{"norm_place": "pre", "batch_tokens": 32768, "train_tokens": 202500000}
Each number is 50 + 15 x the weight over its row's rms, rounded and kept within 0 to 99. Layers, rows and columns count from 0. The size before them is the row's rms in percent of the matrix's.

# v: layer 3 attention value, 128x128, rms 0.266, rows 32-63, columns 0-63
# o: layer 3 attention output (transposed), 128x128, rms 0.236, rows 32-63, columns 0-63
# q: layer 3 attention query, 128x128, rms 0.229, rows 64-84, columns 0-63
# k: layer 3 attention key, 128x128, rms 0.206, rows 64-83, columns 0-63
v32 082:71 46 44 53 49 24 63 36 99 47 42 39 39 46 33 67 51 59 29 60 53 45 51 57 56 63 43 82 33 57 53 50 25 27 48 58 70 57 56 63 75 61 39 63 46 64 53 47 26 55 00 38 51 69 54 56 64 38 41 60 34 50 33 49
o32 096:23 32 60 57 43 54 48 70 12 48 50 46 45 56 27 47 47 39 56 44 38 82 31 34 51 58 81 45 60 30 26 42 48 46 34 28 15 50 49 37 26 58 48 37 51 39 66 56 41 62 87 34 56 32 31 71 27 73 57 59 61 11 70 51
v33 075:39 41 34 59 46 61 52 56 30 35 76 39 53 31 52 38 45 51 45 47 38 59 33 58 46 50 46 17 35 53 30 46 54 53 47 81 52 27 31 60 50 33 60 42 41 67 99 46 56 51 66 56 90 28 47 38 42 71 56 22 73 47 58 57
o33 073:60 49 51 69 59 57 48 58 40 39 26 61 73 40 64 35 58 58 61 63 63 20 61 13 43 38 29 79 48 43 77 37 28 28 52 80 46 41 66 44 73 43 41 73 53 52 19 58 59 46 68 41 51 51 58 36 60 62 61 48 52 77 52 41
v34 071:45 36 39 67 50 39 52 45 54 43 49 29 53 74 52 35 37 62 49 32 41 44 74 46 28 20 42 59 51 62 69 64 43 54 50 54 60 49 52 54 47 48 51 65 71 53 65 38 60 35 48 73 33 49 26 25 58 26 34 87 64 43 58 47
o34 081:47 60 69 16 68 30 52 47 64 85 38 61 52 41 11 53 63 31 40 60 27 44 47 34 66 44 69 43 45 51 57 33 52 42 46 68 58 50 34 33 48 38 44 45 67 39 61 45 61 54 62 10 36 42 39 60 39 61 55 31 57 49 72 38
v35 071:27 34 71 93 45 51 56 50 28 35 67 78 40 43 63 40 30 22 49 48 64 26 54 65 54 54 44 53 37 52 43 46 64 73 52 46 42 59 42 48 43 32 56 56 60 54 75 51 71 65 47 64 38 63 45 42 47 38 22 67 61 59 36 50
o35 081:25 56 68 35 45 45 26 49 61 78 40 40 38 21 53 42 36 74 74 54 71 55 66 48 38 47 27 54 63 60 52 47 31 26 47 58 87 31 62 48 43 40 47 29 63 34 38 40 45 62 65 46 19 58 47 36 39 86 50 74 47 54 77 44
v36 075:32 50 55 37 47 43 47 55 48 42 51 50 45 75 69 51 50 64 36 38 62 53 59 45 60 46 55 59 55 63 62 49 45 62 37 22 70 39 33 71 58 83 50 33 34 52 47 21 60 47 29 41 39 92 77 52 42 26 41 56 47 42 68 50
o36 079:59 63 15 62 57 31 47 66 40 36 30 48 51 64 33 86 51 54 49 64 49 49 36 76 55 55 42 22 60 40 66 59 75 61 82 57 45 39 62 35 46 15 43 58 65 48 48 41 30 77 69 45 57 57 43 52 14 34 46 70 57 61 49 28
v37 071:50 73 53 74 77 63 47 74 38 58 50 45 71 78 46 51 51 70 37 53 50 42 41 31 52 46 34 26 44 37 49 31 38 67 47 76 48 54 77 08 26 28 47 24 84 43 61 51 64 27 71 53 47 44 39 55 19 48 66 48 44 39 75 67
o37 099:78 49 79 22 53 36 82 30 75 37 55 48 61 25 48 30 61 55 38 60 68 51 44 38 63 52 56 86 68 50 73 80 40 51 55 49 38 65 54 68 55 63 44 61 46 63 67 35 77 46 31 62 58 51 63 41 65 44 40 31 31 28 43 66
v38 071:57 38 58 46 57 17 44 54 69 56 60 61 60 31 39 66 16 25 03 33 55 56 69 56 40 59 45 66 66 31 39 76 38 23 52 51 40 45 47 56 54 34 39 50 64 47 88 46 28 59 30 59 48 56 56 36 50 49 29 35 77 45 55 41
o38 075:52 51 47 65 42 68 36 41 30 49 40 87 39 39 42 61 54 50 76 45 49 58 34 27 62 54 86 23 26 36 36 43 25 46 24 40 33 56 59 36 59 57 37 36 42 54 42 65 53 41 69 69 52 43 65 51 31 47 64 47 53 47 55 45
v39 077:65 55 57 49 82 51 50 23 37 50 61 46 40 35 51 52 51 60 67 55 59 38 28 51 37 32 33 19 57 53 52 67 58 52 27 43 49 53 42 65 37 78 64 41 24 80 34 84 26 42 42 46 49 38 72 52 23 49 39 35 42 44 66 67
o39 091:52 24 53 52 52 18 76 56 65 45 70 41 83 56 60 54 53 60 62 39 70 52 59 69 33 74 48 96 57 48 40 67 18 36 40 43 52 60 83 70 60 37 47 56 56 42 34 13 56 57 52 44 53 66 54 49 56 62 51 51 78 40 54 39
v40 074:42 50 65 60 57 12 46 50 33 36 67 54 51 66 77 65 19 42 42 26 39 76 46 51 63 67 56 84 47 27 62 47 48 75 33 42 62 48 44 62 38 28 59 65 68 30 38 60 19 61 63 73 36 42 24 64 72 55 35 47 97 54 41 33
o40 080:90 47 59 50 68 89 19 49 44 52 58 49 56 32 40 41 80 77 60 54 57 39 54 48 61 41 76 14 48 49 28 71 33 28 53 64 66 57 11 36 58 71 74 32 58 67 34 66 59 63 56 49 40 39 40 42 36 67 54 45 47 43 36 41
v41 080:66 58 41 29 47 32 56 51 57 63 46 62 47 58 38 54 36 55 15 33 33 74 82 51 46 69 52 79 63 35 60 35 29 60 39 53 47 42 33 55 68 38 73 44 52 50 30 60 53 31 53 95 35 44 47 69 52 65 31 72 75 49 59 31
o41 097:64 72 49 54 48 64 29 24 48 59 23 66 39 24 43 57 68 46 61 64 30 45 27 38 54 61 68 31 17 37 66 57 86 34 74 42 69 23 37 48 36 53 27 58 63 54 54 49 55 68 51 42 62 64 30 43 47 27 38 57 37 39 23 61
v42 067:68 58 47 55 45 53 34 54 53 33 63 47 51 61 62 43 16 39 45 51 55 29 50 62 35 53 50 67 46 47 45 15 61 52 55 77 41 66 29 35 42 76 28 53 83 51 57 40 51 51 45 57 48 37 41 72 55 78 56 44 28 84 72 32
o42 081:59 51 21 53 47 42 69 59 11 49 44 63 54 72 52 72 90 69 62 36 52 57 36 42 47 75 37 47 50 46 58 58 63 56 56 20 65 43 40 54 41 43 34 61 00 63 52 49 38 54 57 64 59 51 15 33 58 52 69 53 63 46 42 47
v43 071:73 44 45 47 35 56 39 51 22 43 58 35 08 38 60 28 47 55 55 42 45 55 54 42 55 35 44 58 37 72 77 36 37 72 47 37 61 37 55 48 48 57 18 43 29 36 35 40 59 38 66 80 24 48 46 40 33 67 60 58 64 36 45 64
o43 085:62 70 23 66 52 66 39 19 71 44 43 40 53 56 79 68 48 28 44 53 68 43 11 61 82 39 32 21 50 35 55 60 50 76 50 24 61 34 63 68 21 53 57 59 62 63 55 51 35 41 51 56 60 28 65 48 53 35 48 50 39 55 45 35
v44 075:56 41 51 39 52 35 55 36 55 30 47 72 26 20 49 51 65 45 55 42 60 46 57 64 38 90 70 58 52 55 66 52 50 33 46 33 47 49 44 41 55 51 53 64 52 54 62 48 88 67 55 46 22 57 55 60 69 69 72 33 69 17 58 45
o44 089:39 53 50 33 24 77 27 46 38 76 30 18 68 66 69 56 18 42 33 37 62 74 25 49 37 46 49 54 52 58 43 27 71 49 40 67 31 49 61 67 09 42 53 47 61 51 46 49 38 20 43 52 55 55 17 48 43 35 60 52 44 61 57 67
v45 078:51 65 46 80 43 61 53 58 69 47 36 29 68 41 78 43 37 73 86 53 44 42 34 43 38 66 39 89 51 83 82 14 54 46 41 35 43 49 66 34 41 53 68 53 61 33 69 53 35 56 50 68 33 55 69 48 87 69 49 22 25 53 48 30
o45 092:73 53 62 21 61 61 52 40 48 47 49 25 46 54 73 57 83 39 39 39 49 74 56 56 65 51 45 49 65 45 48 57 62 62 50 81 50 45 45 58 37 37 51 34 39 44 48 43 63 65 57 74 69 48 31 74 35 47 91 66 63 53 43 78
v46 071:57 73 37 47 51 23 07 43 54 52 61 49 20 40 37 44 29 52 08 48 31 43 57 53 71 50 30 45 30 53 46 49 40 63 37 38 45 49 52 46 60 61 44 47 61 30 53 63 53 39 12 62 50 51 56 37 41 55 45 21 73 44 46 53
o46 077:53 17 32 53 71 67 70 59 38 58 26 53 46 39 58 49 61 26 62 44 54 63 52 42 51 26 54 62 74 58 38 63 40 55 46 50 82 49 39 65 27 30 59 54 65 68 30 57 65 34 74 58 58 51 59 37 57 82 33 63 22 45 47 21
v47 070:21 55 70 58 75 51 41 74 39 67 57 43 53 42 41 71 70 31 22 51 55 43 29 47 75 65 52 46 28 28 91 52 41 25 57 54 36 58 79 26 32 34 52 66 36 45 59 64 55 30 56 29 51 51 46 45 48 28 49 45 31 40 73 55
o47 080:48 26 49 30 40 49 53 40 58 29 68 50 10 33 43 58 54 66 46 53 50 52 45 40 55 36 56 87 43 57 66 62 60 81 48 64 34 61 53 60 57 41 51 25 48 48 64 39 70 51 55 82 60 28 83 38 80 70 27 51 38 49 49 48
v48 072:34 47 42 51 59 55 54 39 67 40 60 30 30 64 67 46 54 39 24 56 50 35 62 73 55 53 79 59 44 41 36 49 51 50 67 81 56 50 31 28 81 54 15 62 53 50 46 56 44 50 36 50 70 35 45 39 31 55 52 64 29 71 58 45
o48 094:46 39 55 66 44 39 51 69 42 31 31 59 19 60 23 52 78 47 55 58 53 55 35 31 54 61 28 35 64 56 41 39 49 50 67 12 55 43 59 61 49 67 33 60 48 41 74 57 45 43 52 50 71 51 47 43 59 51 50 71 61 36 71 47
v49 077:79 40 61 65 11 48 83 57 53 60 58 53 33 72 26 43 69 59 49 55 71 42 60 40 54 35 29 30 38 48 56 87 62 60 44 58 18 54 52 59 56 84 56 54 49 52 46 54 45 42 43 36 56 49 79 36 09 14 41 33 17 31 59 70
o49 092:44 59 21 46 56 37 50 52 54 63 36 60 70 73 41 87 34 45 71 52 42 53 73 64 45 48 61 66 41 46 55 17 63 41 66 14 65 49 24 43 37 53 44 56 51 45 58 52 57 35 46 51 49 46 67 57 46 64 35 36 49 63 58 34
v50 074:57 54 54 28 54 59 47 66 55 36 63 64 39 30 33 42 29 58 60 54 41 63 65 69 60 44 37 46 59 42 19 56 61 29 31 42 35 50 63 36 39 54 41 33 76 44 73 42 45 50 50 49 51 43 51 45 22 56 43 45 48 14 38 42
o50 088:63 63 38 85 69 49 53 60 26 38 33 34 62 55 50 45 47 44 62 46 61 42 34 42 35 59 49 37 50 78 34 19 53 66 45 72 31 79 50 48 52 42 43 73 62 68 31 55 71 41 56 65 55 66 57 64 61 51 71 45 71 67 83 74
v51 072:54 44 10 45 65 49 68 54 46 29 63 73 31 51 27 45 59 62 35 40 47 64 54 54 47 41 76 01 60 56 39 51 59 90 52 57 74 53 47 38 49 50 51 21 46 31 39 64 32 61 45 41 41 70 61 26 07 63 45 71 39 41 52 69
o51 080:66 57 53 53 71 53 73 34 64 57 44 64 88 49 25 14 38 43 74 60 65 26 24 56 27 57 18 61 57 59 31 44 28 43 61 52 45 73 57 49 63 58 48 96 57 59 66 46 60 50 32 30 50 28 58 57 45 41 48 43 49 32 52 56
v52 077:72 52 47 55 59 50 29 73 59 42 46 49 27 29 49 34 44 45 75 51 35 52 88 21 62 36 41 49 30 56 70 58 43 15 50 27 49 45 58 78 71 76 45 54 47 44 58 42 23 69 28 32 57 46 50 65 67 54 55 27 34 18 54 39
o52 094:51 65 18 72 39 80 51 25 25 70 47 26 65 67 55 70 49 38 58 42 41 37 16 53 53 31 53 32 56 27 51 40 51 65 25 38 65 45 41 25 46 54 61 36 42 80 43 52 49 36 69 53 42 36 51 61 51 54 66 55 48 68 47 46
v53 062:64 53 57 81 43 38 61 50 19 74 73 63 69 56 64 27 48 55 27 66 49 43 44 28 46 64 60 45 50 60 40 19 43 54 45 36 49 54 60 51 19 41 57 35 71 65 72 46 62 30 84 66 46 58 39 36 46 48 41 55 38 54 58 42
o53 080:75 74 60 64 63 49 67 46 71 51 44 69 38 40 49 34 99 86 45 68 61 54 39 64 62 65 63 73 51 31 63 73 54 40 65 69 61 66 50 58 55 50 40 58 45 59 25 48 55 65 31 48 45 76 76 46 38 47 56 39 61 36 50 43
v54 075:46 34 67 86 45 40 66 35 39 50 36 45 45 22 47 59 64 51 57 59 70 60 30 31 35 49 58 59 54 40 65 34 48 61 31 57 53 74 47 50 32 46 77 31 28 51 32 56 31 51 61 61 50 44 39 44 64 70 52 46 46 59 30 67
o54 092:55 47 66 47 42 62 43 43 80 38 50 34 57 68 64 23 49 68 48 78 46 54 78 41 32 34 40 65 79 36 50 28 52 52 35 53 50 34 27 66 34 34 62 49 61 42 58 43 63 48 21 45 59 59 62 60 44 45 50 50 39 56 50 52
v55 075:55 50 58 17 69 44 11 72 45 35 64 67 49 42 58 67 41 60 68 53 47 76 71 29 54 44 36 28 48 67 31 50 59 60 19 30 52 45 45 35 42 60 63 39 47 50 43 55 20 44 38 82 41 22 63 64 26 67 71 35 71 47 62 42
o55 090:74 34 23 44 52 58 57 61 34 51 28 24 53 48 60 67 59 08 40 48 51 41 44 74 50 63 36 32 72 68 46 52 51 65 65 44 68 56 48 32 55 40 40 71 70 59 35 51 48 74 49 21 54 49 22 57 40 38 65 39 45 32 32 53
v56 064:55 55 49 63 59 87 29 46 48 47 44 27 44 46 44 23 33 60 63 61 45 41 41 59 30 57 52 62 44 49 60 38 50 44 55 39 62 62 41 45 06 58 10 68 53 34 59 43 79 36 44 64 51 53 70 81 47 59 73 67 63 41 58 22
o56 078:59 68 12 53 27 41 55 51 52 35 81 44 55 47 88 66 39 36 47 34 47 50 27 56 37 43 53 46 68 38 66 58 67 84 49 56 42 47 53 48 40 25 57 48 12 72 46 39 48 52 66 62 44 37 37 48 58 42 24 16 68 54 69 56
v57 063:66 36 32 22 60 50 64 65 68 47 52 53 63 33 46 34 47 48 25 51 57 61 63 58 52 27 46 43 71 61 53 33 24 48 43 30 78 49 45 61 48 42 56 48 61 70 59 60 51 55 59 41 44 45 40 51 38 41 77 49 50 53 52 75
o57 068:60 79 31 48 38 63 54 38 60 53 68 37 55 49 63 39 45 58 62 15 46 63 15 69 38 73 60 58 48 43 35 71 74 84 62 51 41 61 57 49 49 61 36 59 59 43 23 61 42 32 62 33 45 44 50 61 65 69 68 44 42 23 55 48
v58 076:87 51 26 56 48 38 47 78 68 30 58 36 55 36 43 51 56 61 22 45 67 46 59 60 58 79 65 59 42 46 60 69 29 41 47 53 64 40 48 32 44 59 52 40 77 53 63 46 48 49 47 53 41 68 32 55 65 75 61 41 41 45 58 36
o58 097:50 56 49 13 59 68 46 41 46 98 51 59 57 68 40 49 49 40 62 36 18 55 09 29 24 48 49 51 31 72 40 32 68 55 26 43 36 43 35 50 39 44 38 52 34 55 51 58 61 47 54 53 58 28 36 31 35 54 47 23 44 57 42 69
v59 072:64 58 61 72 53 57 56 07 49 61 47 50 60 45 48 54 36 49 51 48 59 55 56 67 34 65 48 46 37 73 77 16 65 53 37 73 48 42 62 71 24 31 43 70 52 61 50 69 48 41 19 58 53 58 57 68 69 71 29 35 35 93 38 53
o59 081:56 48 53 63 37 27 58 09 58 34 60 65 55 35 59 24 44 48 43 46 29 39 66 39 72 62 66 68 61 31 38 64 35 65 43 16 66 51 59 53 60 38 53 10 63 37 76 37 48 59 78 59 64 32 48 54 33 68 40 64 71 10 49 27
v60 086:54 34 40 45 36 77 53 51 18 39 62 61 83 48 57 55 53 46 26 32 26 68 27 40 61 35 66 27 66 46 45 49 46 88 50 43 37 44 40 35 45 54 57 47 41 55 39 36 56 52 77 53 46 52 43 59 57 16 54 39 51 75 38 50
o60 084:60 80 67 41 66 49 56 55 53 64 62 52 46 58 36 48 66 61 36 74 57 27 59 38 56 63 44 39 15 67 61 49 70 56 59 62 70 31 34 49 66 52 60 48 52 45 52 80 44 40 41 59 57 20 57 31 47 86 22 45 37 41 33 35
v61 068:47 41 44 55 72 65 55 19 54 66 54 59 80 36 53 42 63 66 35 71 38 53 20 46 35 61 43 54 52 68 49 63 38 35 36 45 39 60 75 49 43 62 51 33 56 49 34 48 44 46 41 36 57 71 58 52 74 61 57 45 28 41 39 49
o61 078:41 47 58 40 33 46 78 63 51 25 36 62 25 51 43 33 34 08 47 66 43 79 48 65 60 56 30 54 54 33 33 62 37 34 48 53 51 69 42 53 54 29 44 40 31 31 68 46 39 53 39 39 51 52 67 55 53 33 32 59 44 30 57 67
v62 079:60 38 51 53 68 69 52 39 57 51 42 36 33 64 52 45 60 76 59 55 45 54 44 61 77 39 46 39 38 72 22 97 61 49 66 46 12 71 51 51 53 70 47 37 61 62 28 46 59 49 15 44 44 34 47 49 60 51 38 44 55 43 68 54
o62 097:47 38 51 26 30 60 46 50 33 47 69 38 65 54 32 39 38 17 78 61 40 29 48 53 39 57 37 55 73 45 45 48 42 48 62 52 69 60 51 44 51 42 61 62 52 46 55 37 64 38 98 47 14 26 59 37 43 58 60 56 40 55 63 49
v63 066:74 31 37 56 53 60 48 45 62 40 58 43 28 38 49 66 45 59 41 07 47 71 40 44 45 39 54 26 61 54 60 88 32 55 40 35 55 39 48 62 52 45 53 50 24 28 61 35 48 41 69 70 66 42 68 44 27 20 46 49 49 42 25 64
o63 080:36 53 55 46 78 57 27 57 47 65 58 56 58 61 47 64 61 29 76 65 60 32 35 66 42 48 52 46 57 45 51 62 50 55 81 70 43 64 54 40 60 45 28 36 48 48 29 73 39 80 31 45 34 47 56 58 46 61 51 55 51 42 44 36
q64 071:62 48 63 83 33 51 52 47 49 87 38 32 66 61 36 64 63 60 58 68 48 82 52 40 42 32 57 54 59 57 26 55 74 51 74 27 28 59 47 50 54 54 59 45 24 66 43 66 59 56 71 50 35 48 35 42 53 52 37 19 69 64 61 59
k64 077:48 43 48 59 49 51 47 59 53 43 57 40 34 67 65 24 13 53 38 49 64 32 62 35 63 35 69 68 53 37 44 46 12 70 74 31 51 54 53 53 53 74 71 35 51 39 60 21 56 71 35 30 85 46 59 49 67 66 65 62 44 40 50 40
q65 073:40 43 57 42 53 43 44 42 49 57 61 50 58 16 33 27 68 60 72 01 58 48 35 55 50 49 54 63 21 75 45 47 80 21 59 33 51 57 51 68 55 30 69 61 48 47 37 52 59 47 66 48 62 60 33 47 62 45 62 51 77 31 79 31
k65 082:92 52 29 51 56 44 39 30 65 53 31 49 66 54 67 91 30 67 76 55 47 60 51 36 61 45 33 60 50 33 58 52 74 46 48 37 37 47 50 50 27 40 59 28 38 48 59 37 46 54 45 79 69 49 48 70 61 18 34 79 48 74 50 43
q66 069:65 50 68 34 43 53 37 59 50 52 60 33 62 65 28 37 35 45 51 34 33 46 28 52 70 37 51 51 41 50 30 24 39 46 52 51 06 44 52 47 18 58 51 45 61 59 55 47 67 30 58 53 92 64 43 69 48 30 69 31 69 39 35 56
k66 081:38 62 21 43 48 42 30 58 57 68 44 56 51 71 68 50 42 41 56 58 61 65 42 66 50 52 27 40 48 36 52 20 64 36 56 18 54 34 36 21 48 63 78 51 59 55 51 32 35 62 48 61 50 44 76 59 67 55 27 37 71 47 45 77
q67 086:47 51 36 59 49 56 39 61 41 55 64 59 30 61 37 46 64 41 62 33 45 47 42 40 87 37 55 47 58 66 57 68 64 54 84 47 42 58 50 45 87 37 68 64 41 61 27 58 59 16 56 51 58 24 61 40 23 54 26 33 58 46 42 78
k67 085:39 55 41 43 47 59 26 60 71 49 51 34 52 64 64 53 48 71 68 42 36 63 42 42 43 66 32 24 60 50 58 72 28 65 50 32 39 61 28 52 55 54 42 40 60 51 37 63 59 41 32 40 61 53 44 68 56 46 34 56 50 40 55 30
q68 082:64 39 55 56 72 27 71 38 51 40 33 56 60 84 53 53 83 50 46 63 58 47 36 34 44 50 64 41 23 40 48 41 65 46 45 47 28 32 71 40 50 67 39 55 40 91 47 72 53 50 39 27 80 33 41 52 40 35 43 75 45 47 31 56
k68 087:30 53 40 45 52 38 88 77 61 24 72 72 62 49 34 42 61 22 37 42 71 40 47 59 54 56 38 49 57 82 47 31 39 45 45 52 38 63 57 72 49 54 29 65 73 36 92 43 47 26 43 74 46 67 55 49 78 59 62 44 45 78 40 55
q69 094:57 68 37 53 41 33 67 73 56 48 38 84 53 46 75 59 72 48 30 38 65 14 57 25 53 19 59 31 26 39 45 62 40 37 36 50 81 28 41 45 64 51 59 42 47 39 61 60 51 30 36 54 53 60 39 53 52 76 58 36 73 65 53 65
k69 090:44 44 35 40 54 70 50 39 53 67 52 54 39 33 22 07 40 66 65 55 58 55 34 54 39 55 55 82 67 64 39 39 31 63 63 86 33 82 36 49 65 59 77 69 59 51 47 57 52 49 60 52 55 60 56 64 48 39 29 20 36 42 46 55
q70 079:08 74 61 30 70 39 32 49 40 35 32 27 67 83 70 48 15 28 40 69 47 35 42 55 31 15 57 36 24 70 46 48 46 60 54 50 64 33 41 42 35 51 41 60 68 69 74 45 64 42 62 56 42 38 53 64 52 55 59 37 40 51 40 60
k70 085:33 69 37 40 43 83 42 74 35 46 54 43 41 70 38 59 43 61 53 56 54 54 47 49 60 56 26 61 31 50 53 70 62 67 87 60 67 49 57 63 67 78 57 52 69 48 36 56 58 58 54 66 23 61 60 52 53 48 35 24 47 70 47 31
q71 087:89 68 55 81 74 66 47 47 65 62 56 49 51 64 38 51 50 53 66 50 53 28 56 53 07 62 30 50 34 66 61 39 57 41 56 88 25 37 44 32 66 48 33 50 63 37 36 58 49 49 28 51 31 53 54 42 68 40 69 58 41 61 30 38
k71 085:30 50 37 63 43 41 64 44 27 64 36 53 64 43 61 50 46 42 36 63 29 59 49 62 50 52 33 72 39 61 47 53 57 56 35 47 19 45 47 37 85 46 50 62 63 48 76 59 65 46 74 49 44 31 71 47 47 50 59 15 42 29 46 63
q72 083:31 65 54 44 48 64 26 42 63 72 37 33 38 55 63 36 32 48 44 42 62 63 32 34 34 37 78 33 48 52 42 23 51 72 30 32 43 53 47 71 40 42 89 52 61 25 41 52 46 28 22 26 75 56 39 39 57 55 28 19 62 57 73 68
k72 083:34 43 71 56 50 71 59 32 32 65 51 41 28 43 38 57 59 46 87 67 27 75 45 17 44 39 28 32 45 52 62 58 71 39 61 48 43 64 30 59 41 61 30 63 47 37 53 41 43 33 66 61 90 32 60 78 34 38 35 68 46 50 62 34
q73 084:52 54 53 68 50 33 43 72 47 45 54 53 57 26 60 62 38 60 18 40 31 77 40 38 62 51 68 56 44 52 42 46 21 63 27 63 43 55 40 29 23 42 75 40 40 73 37 60 57 62 45 47 52 43 91 53 35 71 58 44 79 43 27 26
k73 086:38 55 45 28 40 58 13 49 59 52 46 39 27 69 57 55 46 43 56 61 26 48 66 44 65 72 35 34 46 67 67 30 72 82 36 51 38 46 57 57 63 53 22 39 39 18 43 56 47 46 89 61 40 44 51 50 39 30 60 61 53 57 52 59
q74 085:39 57 48 37 50 32 21 14 53 69 39 54 65 47 42 69 18 57 47 44 41 63 32 64 69 19 53 56 47 55 44 83 41 48 63 66 37 33 50 19 32 57 70 50 40 41 46 46 53 52 46 43 61 58 61 41 47 47 74 58 53 40 71 53
k74 090:79 26 36 79 61 38 64 45 69 49 33 54 55 50 65 73 64 29 53 44 62 38 61 48 63 38 38 50 48 61 67 34 50 80 62 50 65 39 53 48 50 86 26 57 66 63 62 49 40 72 52 68 44 39 49 56 43 51 25 57 39 46 52 04
q75 087:70 48 46 45 65 77 54 71 68 36 41 64 83 63 82 45 35 35 62 52 70 27 57 63 61 50 40 51 73 56 51 42 45 27 39 38 82 47 40 50 49 54 25 46 38 24 40 43 65 60 34 40 47 56 58 42 79 38 17 45 51 71 42 77
k75 102:43 46 58 48 65 54 19 42 53 67 53 39 37 37 47 65 46 64 41 27 66 51 55 43 24 23 77 65 44 60 73 69 48 53 61 64 66 57 47 59 86 12 64 37 55 52 46 55 24 55 66 64 33 89 56 63 54 67 53 34 52 44 56 41
q76 087:47 53 59 67 60 60 72 44 59 55 71 33 44 84 39 50 52 35 47 27 72 40 48 49 45 36 57 27 61 56 42 76 69 63 58 75 60 72 24 64 63 44 32 33 62 22 28 47 61 71 45 61 62 45 45 45 56 26 32 56 46 57 56 87
k76 092:36 28 56 72 35 56 40 62 23 72 23 19 41 37 32 56 44 67 57 62 51 53 38 60 34 42 24 37 08 42 41 42 47 41 39 51 34 36 53 51 71 40 37 55 46 37 55 56 50 75 42 69 28 58 49 27 73 54 49 62 48 63 30 28
q77 079:62 37 55 70 70 46 35 26 51 50 24 53 67 64 46 40 55 48 54 59 16 66 67 62 45 45 57 38 39 61 25 52 54 51 28 33 39 39 51 66 20 47 55 64 45 83 55 63 32 42 52 46 42 59 42 35 21 71 60 59 61 40 53 24
k77 076:33 42 30 54 48 59 84 50 63 46 60 51 36 33 60 41 48 56 65 80 52 54 40 30 75 60 56 51 56 56 55 49 41 66 34 62 69 57 61 25 85 48 52 49 61 47 65 58 54 31 72 45 39 63 65 75 56 86 59 43 40 62 49 30
q78 112:61 64 66 44 37 43 45 29 67 49 54 46 52 46 66 48 54 44 37 55 61 36 51 33 36 35 62 57 53 56 65 60 78 63 70 73 45 19 45 60 50 46 36 16 69 41 70 64 71 51 49 50 56 52 53 59 54 37 45 23 22 41 42 69
k78 096:44 57 41 45 40 29 59 70 52 71 60 31 30 30 29 46 63 49 49 56 48 39 34 42 51 47 41 72 12 70 57 64 64 40 63 24 51 44 03 29 63 71 15 48 52 40 64 49 60 54 77 78 55 55 83 34 31 48 42 43 77 53 66 36
q79 086:73 61 58 51 59 47 58 53 67 59 59 51 66 65 43 39 55 33 72 47 62 52 44 16 56 24 42 44 56 46 31 57 47 40 64 61 62 69 63 55 72 56 52 42 38 43 31 54 50 56 87 46 45 39 78 54 37 60 66 42 59 44 69 46
k79 076:54 43 63 82 43 57 71 60 09 35 55 61 59 67 59 46 63 50 55 56 51 42 44 30 37 80 45 30 51 66 88 54 43 64 59 41 31 27 57 45 64 70 32 47 48 50 42 42 47 34 36 59 41 66 60 37 44 39 26 34 15 40 46 48
q80 086:53 65 78 79 61 45 34 34 65 46 58 53 46 35 43 69 56 50 61 36 64 68 74 50 66 17 52 33 36 62 73 16 60 43 69 64 52 41 65 48 42 55 43 53 39 41 29 68 64 34 50 31 43 37 45 59 68 36 69 60 64 84 51 47
k80 090:58 58 36 56 39 60 50 42 35 55 59 46 49 63 61 38 36 48 54 34 52 47 55 41 53 58 56 65 56 46 61 63 38 51 43 55 29 57 44 45 57 40 69 50 67 44 74 56 75 25 62 69 47 50 36 66 56 48 53 46 34 65 48 63
q81 098:39 51 66 48 47 58 84 45 71 36 62 53 55 68 49 12 62 68 57 42 51 57 43 56 67 43 52 57 53 52 51 10 80 40 49 26 48 32 71 24 63 44 58 29 58 50 68 50 35 63 62 36 39 66 70 45 23 58 74 81 47 61 85 14
k81 098:59 58 71 73 63 46 49 26 61 32 27 36 66 44 59 71 65 24 50 63 39 39 59 18 52 68 47 63 49 59 17 62 65 43 49 52 39 37 81 56 53 49 49 57 35 75 55 45 36 33 35 49 82 34 50 62 38 34 48 69 42 42 34 57
q82 093:37 59 56 33 55 42 59 74 51 43 39 54 28 35 61 28 39 52 53 32 51 40 64 54 36 55 47 79 42 53 37 17 58 55 21 70 41 71 37 65 54 34 33 36 25 47 64 64 59 64 76 47 57 61 78 44 53 62 64 62 74 61 46 36
k82 085:34 77 30 64 59 50 17 59 66 39 34 58 37 57 59 54 24 68 55 45 59 53 63 59 60 36 61 49 52 51 57 55 41 89 82 44 64 33 58 64 27 42 30 56 66 35 54 48 56 48 44 53 51 39 40 26 62 35 63 22 37 48 31 61
q83 090:69 37 45 61 48 68 38 39 51 65 55 43 57 59 40 52 36 47 64 88 55 47 41 63 52 83 63 69 60 22 26 71 39 24 62 55 55 56 80 43 37 25 57 43 60 90 35 57 34 98 37 31 62 41 62 75 19 62 41 38 55 31 52 48
k83 086:47 57 49 58 72 08 67 66 49 46 63 62 48 36 76 53 62 37 32 60 62 50 51 51 65 52 37 31 46 43 61 23 62 49 30 48 50 48 57 40 64 53 66 62 50 44 89 37 53 10 59 23 42 51 09 64 20 36 37 39 54 40 42 55
q84 084:55 58 71 64 49 39 40 52 49 56 59 52 45 45 51 89 49 77 68 66 59 32 64 64 56 65 31 63 51 42 52 47 42 39 28 64 53 70 65 55 35 28 55 32 51 69 14 46 43 37 45 43 56 52 66 45 48 61 47 55 63 65 51 42